Weights of a small GPT-style language model, trained from scratch on English Wikipedia: vocabulary 2048, 468M tokens.
Each number is 500 + 40 x the weight over its row's rms, rounded and kept within 0 to 999. Layers, rows and columns count from 0. Numbers have three digits each. The size before them is the row's rms in percent of the matrix's.

# layer 10 attention key, 384x384, rms 0.164, rows 0-99, columns 320-383
105:533458520438443476486516531447510515616452558591548462428563495505492438464484522540442427494525417491543494502487605525536449542550480517490522505454517502545552476463454512555544529523562493
103:407449545536538454514510560528455431503483422587448517531515487443516506413553513526488497469517498498466516465474506489490497445423540562471512550512554478475501485535535512509487463528537475
116:497475476541538464468534513462593517522526496594530477486498465457490416477521540536483543448510500448468484459567440487437527497510489547436464566539519497509462494519555498473531394468533490
115:471503515414530583487419548475493451475511397434473519550340550498525511476528508508473526468506533443545645473513457503558505462495504471460460579498528538458532509448459524476557534514399500
116:461567462544490533439509495508490543456467477439488524465546502480447473528523534521471510532461428512423432550538554465511447475504496462527457493562454476488519416380522454457478525519550486
107:406481488418538458474510511482481472535447505528447539472422539473523433444543540538508447465471498422551522434487591624559543496499398540544483460455490471510473511464487429474515568519471544
115:506521521550494534552509514491434591559475482462491440441436432525507488543487507521556540512478543518512474477517453573506473509576453492479465487497443492531440605524565502647517545536507487
112:525518550518537502454396524450491458535439423511490496518501448547446511492505525436470506493445516433528523437525493547492475573556404537432561471536508537505473543484535552413443470523520542
112:471498537462588530488509544512518485512496589449470509515504527534488453455470567553565506452551487494475443465508571530549530474552498456503476575562524578509496520522523511517469516562430495
112:479547513515571406460513430534509517458484521438480505529467521477478509474588470554521444496495469502494508492559495524478561579453467446530435531544474532476577517498510546475410519456495479
114:504468563473470476530461572493513482484522569521516432506515485493478533491505545539523599539461585456464486527442503507464492461573499444456431504491512480433515517469526488472453547501543523
107:558473568514478534533604575462551550485500455440482545446577495513567542539567460448393433483571468498368492501500574485486494478497562428459482503458574511471534533460469562507497518529452545
107:508561514466590416454463495492446516499450521510524452434482575570508469507485459530514534453434480558517510527491525513510523484479471505495561552432512537452492534538478508523464473456456491
109:565523492537453575542508485432500512552493542549524485508508493572492537446520479522511453443495479526523462496533473485471566523492484536467532458536531474427468483481519531514529510585608458
106:500463492482524553469530437538534509516497476533548478546479484510508530571555507521505504538486574473578525501489520441517446468475512479459473490459415498514457518611552454491514482475454526
116:530538420561416567494449529463525517466459584551455566484408515494533492488541480510493468519488536527440494480526441517538516516489519460442468580381490532532527581478481518501483494493492555
110:526433490575439504483514526499474500480510582481479498553490566440461503500501496505477435538510460480536484527569507537509480554554499529479454538483518458564426592583523519516435462565510518
117:481514571474512438470475565548521513470522451497468454506448420445520514513490538482463505489525493452527508470493485477508439541510452483560505435550472514516569518522461514480526407444526501
117:443575495462464544479467540507490448514458463485491521514510545511474520430466465487476509559579536522453491456465535499532500416508485438529538542467515503561529425471486575531488503450507499
120:510473458516569529552507623493475492474476539557553510493487474524465573470544470509481436489407425509452506455513549498487533440520477481505547528526531522551526570517567549509424482436468469
109:504532474480501446534513509461499488488529475557476595500521434445537477546539464453457510533462510512544555421518485529504485473490533531472480439522513459596482545504474446435530480525578525
111:579443510401492427550514502500450500535590509466563470490487501464456431463459508515537552538398527528491528475470490599439530481490472564519521534473589521506442528527537500505560526510482416
113:562524494474496506525505580410519482511476546523536558532487509413519483469493452417457474534529562533438444555516511503416453512509496462550517489472348549459407493459543509464489532436501465
107:497540505515549483452499523464520552476562510482504481514520542473491509541456559534477488519548490531531541488509514491470496498453476532533525453491537522456462518531457521504543535533460535
112:496450549459480558489531560437479463467539481501542519560527434475499438459429523520532539528449533532585487450442491554472517511413516474508490552497515530568409496541493613423509514430561475
111:459523530538421520551502447537600487460510543515497533504506483477454563461441545446454499551554475495477432499472432428505461570465495512409514464530536500497533517550542464491629509550505455
112:485492544499479504506418599492535472503542631475450476551472536508488521499512439491505470488466466404466547503503507521522499417451475511525507486553438489557500546543563507545595532504544422
120:490502466538557576568591453511556462474562507607509467502397515474544480418505516419517467446408560573534481539463460509435505532468494483442495513529510424447543439576482494520507489523509531
106:483472463504557499527534483472477511492468596499469548528515437527559485496551495530486487488521512468515485484556504473534445422469498496507459479507497506467476512475495542579472400483534561
113:505543466513470500422457509484465559511559584563536439556504436450550475516446460455457525572490467446540476491517461547449482450492517496421452479496573480539548493472465495537535551603463507
114:586512491467507478454517488475595577551500551503468518483504590497455473493554481490531566477426511529485483504545528567552475529477508474526471509479566476483479440504501500527490544539436501
110:582501519455482503565515475532522510504498488417504506478560468531464622519441517445447495579578601454491520457513475538466491418461501567525525517468511513466534389454495492469438559548485507
127:519488470583500525443546446511478461494568589518504513537559510448531504556477508467557549504528511477492505507492505517426585503492507472484492427434476562541510463598513532541358580506521529
111:496496575493576535445435512444514500486533444448565533455421436539467505518506478489471447532541434457494480532556549499490474503549460480496472457520473506537513510604502588575517458512545457
117:514493497480563481555526491451511534424497456508441547506436484514542573516455467512542542432497417489540539485487531559526547468458452460492540564496511481561567487494480499487456533522490538
123:483454550442522428493466502456464417505553527553472419484468510501503521534541512526502535454470550390449484490434545530475560461502561518544575406429521505539473606516539467491534459515549438
122:547508497511444511471537482505543551551469554522511565556585500488549508504473518500442440532517469535474531500509573512525462551504511510478503459521503519576449574471503536457562502513470493
125:448496545462547477535518482494517461497520464543460533531446481590519517455455454482525513455552493450496552430487491476489520386479404483567517418488456450504489469477539485406533408467516485
114:559450493421558540502541467459570504565520549521569518520564502416509460548430497526489483572489511523516480484537493494461542410458604501504524459488476564488489541505505512563522614485491431
119:523463518561464566503516580510404446529553578526547425488542477466517444522497532480513513488451516609498536512461490525562453538484444472501452470509549515544487461566503514507427463419519484
120:516486473460499564547500497475491436412511442514473479504561489538519538598493486507494542477529512545525547529442499499546577481457562484468510522444558494496533467481457515527510558451474520
118:516472442468434524570397520482597488429497537454546547510540511536477532461534512497496491549480519499448520502501512471446475482574567463460504545473517498521503437499535512517519465464481512
120:473462493492508434537519462510477487521488470572491436469483534469471465469474508515493474522457543576465526555490508544506541416554471498506490476537534435471479565477481519542477522494498489
115:532426549492457508496502559514490522545528525514583489465558483433487519481423506429448514512531534527484445562510470491465471489496505474476525509507508503507549468482535484575580548502523493
124:505474495484451541559524476541556511513506510499553482515562478504504445524505489529526511493540516509497531560511498443434435515516546502394564518420571566498519496528560487397505490505502478
126:531485509550553500516497513542531487453458496450544456497485516556517548475466486523490491462516524462461531484530480475560549499424476525507498519580527549485518509508576522589545532518509538
124:490476476450387485564495553505453499471456481456485517580467413500544502493533460490341542496476501486495490496448458486501547560495482512534548430468453455495519483501495557409499539540522517
114:473494500489519510518487499464442517629455500475497401578482479458538603520475553516450545570483496540586453474527498436539461422466499509476442454493468501540518516452513642491399539517473513
125:452500481511497621483511450407582457498516537526519536504454514501476512481503493519496524506487537525504446504569457479480478483528476420494413505467437480462521457505517423507593564562558485
120:493474476462486505548515462459564532537440497502525464522458441569485447440513514505450566449483424487523498538569407474461514474521557420502521467456509532448528536489448502450557485510406510
121:495453514454527500526609543476555534546472510538452480427445503510574446479473534524523477522470453486512462435583559503535483510496529513454481540484457488559443498526527487531476497518449483
123:580492507459580479463461527499538535491497530476498528433502509499499499558523523490524465546480543455506505444488484596504431540501564492449453518510505480506476516530447456533520580504479485
123:492479517494494392514465530474420512496549435458514497407482486465522526523522481520496456528427443446477558485513570522477483457533503483571543492470581462412474456456425422558501562464474507
115:501549473451433475422542546528573466447484456482573453524485490510457464455528436517560496498523478525448523472464420525505492489508551500568519588477440513539490525486496518490511418408419538
125:533527492529493496508467474581489502599468492531462503466472467496581410497527523433583522473471480498490497559483526507485494465439493457464507436472591488471532526596397471483468489506524499
114:503465490486426506524534474526462537517509478459458473507600537526492523593472538537566535519474524533516520550537447462461536466470537522467527502480491429512455505554432477510471520446479504
119:543489455500505485510491493562564482476510554567426460445455537535498508420545439484456455485449506511444501568502440510502556498507492518495429542426568492456482512410556482502437514477589566
118:493483468442480449439516472494556529520559476510538533508464489416533454546519565535525478484537515508528552464501538532469571564434493508543465506453550530464450474492481555488601429528550523
124:392486507502427503473419545518470510507554506538485557533504508414559498517498508598540471520485470484459485532503555491500468442530416483501521533518469492499475547556536499464455520513486524
125:526550536462479509530480474553461501479500441522500528488501486493447500462537489475499510519463502476518476530514553553533523471495432507481511479484508455562575488514541510529486590477552464
118:491467479481540501530454572481473518529446468514476525495475476468536468516472476464488453556512455506572474348544513528547459573520491535521527485535540515513469563485434475490492478501532506
122:466518550509528534488469448475472503503501481477500499598493566510558512460493493499584549484528520492525470471445492616485557597484483479501559473530508485505485542476441464532564481436563455
119:489467527486542443561470469536539493518523546562483522600563503500481411480527459549436534493491442452497533519530458485612467493550495574468485474465488521497551530490488520495512465476508501
117:527545516593472453445547521491502564615433489562512521473517506505421487499520562448488516479558423479526609516560456482418552489468510545484490477473433447449434482548507507447479543536497427
106:550535490517490464478462495552566494432501590521497492501555533501489576524472537424528493455506521467471548467400527510497495473546507487472509499507393495544491503503564503517543467496469519
122:582491496452562473464488502459514472490474529526549510526475480481387585453512459498473500532439527509500463527470452465501538470472526508461591506523524572562499498582459444473427499523403525
112:431522477479487491500455545470505500464455518479435511410496490483460554556545510523504519517525538564626446570444508569459563507521443520494471516483551528550506486514445501496513520502434503
112:499454396496426451510612435514486535456503501539517528476442494520511453453506493551478477422525501510505526477531493536475552502497558521448399502483537498548504450471502442540514515507521471
111:479495509482523557593522543513542569505516493516415473513520408593427461458484500543582415493441381527492535444432477454531564508575476533530509513471482507496443501523470468515543488530448520
106:555442496496505449455532467513427452495516473558494505511481459546499504525537445532443481499450549431474511500496450416447529482459595558533493515496467526469480508450424465511518556444501507
111:436498465534461445490586521497476516488450489496528448569534563416520495538521505418471499517477512494541417531500503440478508518515443455487546485441478521570431499485556505394545551515547436
117:500558535508463489526524516568476486489475543442530456523559591569551537509464514434437492517552448496500469542495464454441425426479467529526516524488527456552458562496462482401490465504531408
111:404557506519542501433482534502529484450474494476540525535519532517456572546508531522486440508474471535470485521609530536461505502456515487483509482489423441573457448536510524531577430554458472
114:512490517506460513498482573518444537443520464577503542466460490469465507468565447518505465500485521532485447497426437489550532429465477450478562453500521471554506520419497500574528478465603506
113:537485414535508547563487491453450572536520526458472501470551457480448546490551533453517495492557520484613547512532413525456474451450461546421440511474518502509502510551520494496470468559483554
112:504464550525489509543463431505481515566478470431445405466433568474483522473504520522493458490467473473472498505523505508395512482489464494515545473471541514493417607505521512558459555482500534
109:475453488451517507494538504496454527538458558548473450510564487493505506457505458486548489490480493500501486535515523477443474542496497505453489456548536523472473540530463520539545522529510502
113:505527573465476528360479510468483465517553583537502521500462541496558496450531559453495532447467508444515520457497497427519480515515480525460542478533514480515552545533567501514467530442581445
111:523475490475468511489461495553465458560530549471458492506447538485546542569527519550434464555498480503572415432485491496538533509487487531518533465482521475475511539605494573544437514593547505
108:481563543448519478540473485501502440473544438492524507539495424509548486393501525494516395512514561510536462478534527498461466492559562497475505425492504539526505424546476522562467479526448531
109:509482523524431555503537525495511507498535486494440494469405547522450449484529527489487466448461469425531529512512435440496491487423486523469471536518508528505489506462511547526474487478469496
112:478454476525521534505496474439451577509535464556524508486571466501453458510464539512581475470571519451471464488439531582463564506457460480505544486490502523500536549534473458481518523485481505
106:409467505478580517489479532511551503499415422534480512472479545555508451432570515454576520486471500506534493484469492505556470483481506513512470551437431523485542535461439423514488514518451521
114:516450458522525500451409555547596481548491525428484475409498512524440463480545477523429479518586475527555422543474479504507551507527508502544453505479498512505540444520507470437537488538478481
110:531518459562530493419495533494453464496472472492460474528459472501593570484516493559517572505457449414517473513531464521469478486512514539496507443507513528483541475479557487478542510533521517
110:511514519421463490483448524491488514511493544490498532482416543548476518418488546448537493434583514468505477479459457508526478432542488486522471488468411506552435517487407511510516454555508455
111:550459510458500454503479570438496530531505401449489426518484530566520563460480501491482513458513507504524498446443525545519485582492496425454527492476454494460553463501534576477558536529466536
110:465474430503537489590497481493565484569566500547514507510480474610470492462553562445476494538514558453471505500522553512460476506539488552527449504441438400481526495546465478509466512537506490
109:495494529517500505503551507438544537584603552456514507467443494481503450541426573546521404493535503531530479509543448480499506453457557480558407502497494492461506569510491406549471524477471523
109:555491495513516495462450518457528480476542511468466524455511448501544468547512510540521514503515522527457596528500539469471437533506508500550540491516578577488499516544496489449496442516448487
108:474519562478508470476502487552545578524452490460477512532537513495522543529510471527517467525525552533539505508530463500496582451463521483467460494498571503446443452563546467494574425485498489
113:589492530509579570473578613467534525472499465538509469511514454453464471424478566475527493544461521487510563533502532555523476446461429456463484430438550540435433487461458517544498507517486483
111:556487484490468483489566506532511481456571449512470525518484478542616551498454529466516529548519469496534510475464460481480479573430487470547481558492464501448468474507538410444550517458442446
110:461474490498485480537528502468463484556469559487476503500488427457538519473514480600521563572529552477534509499451541486488528509488472581444544499505502547459514461463486471594498495503525606
111:557504502495563481467511534460485528527451484475591449523501484567459469566429516513436493507474536433547516555552500509529520544544466509566534570514540529548562449509464511573459539490515457
115:481485484474465492441478517474460443462512500496514504455460485488536486460435546527508482430583457489439448476527510516438442490511501559524457465486496457502481493493472483499495437488550487
103:419471414445483476480473516523529461436499476468463512484433470508536479510542489480470496422458503415492529442543490500463522521498592588540461479581538452478514541453527541500488527502580447
104:441511513603477543552542518521543494523472484470473474470467495465532568602555436464560500507506432515471493550469515522446489530515508467517519505500495536503486493487440482550558491541498480
102:528524535491455512516513478540538444465515460494443483479500418534504472518466470535467568562497578529514637483448413466484525500464587529521487425495505533581495527526504518497502469536503510
100:419507529470541532444448539525446499511501516484503543512532513568492464486438519554495489447482543487533470473519546515573458443460465521459501532626582545426520459550550460517467527488492524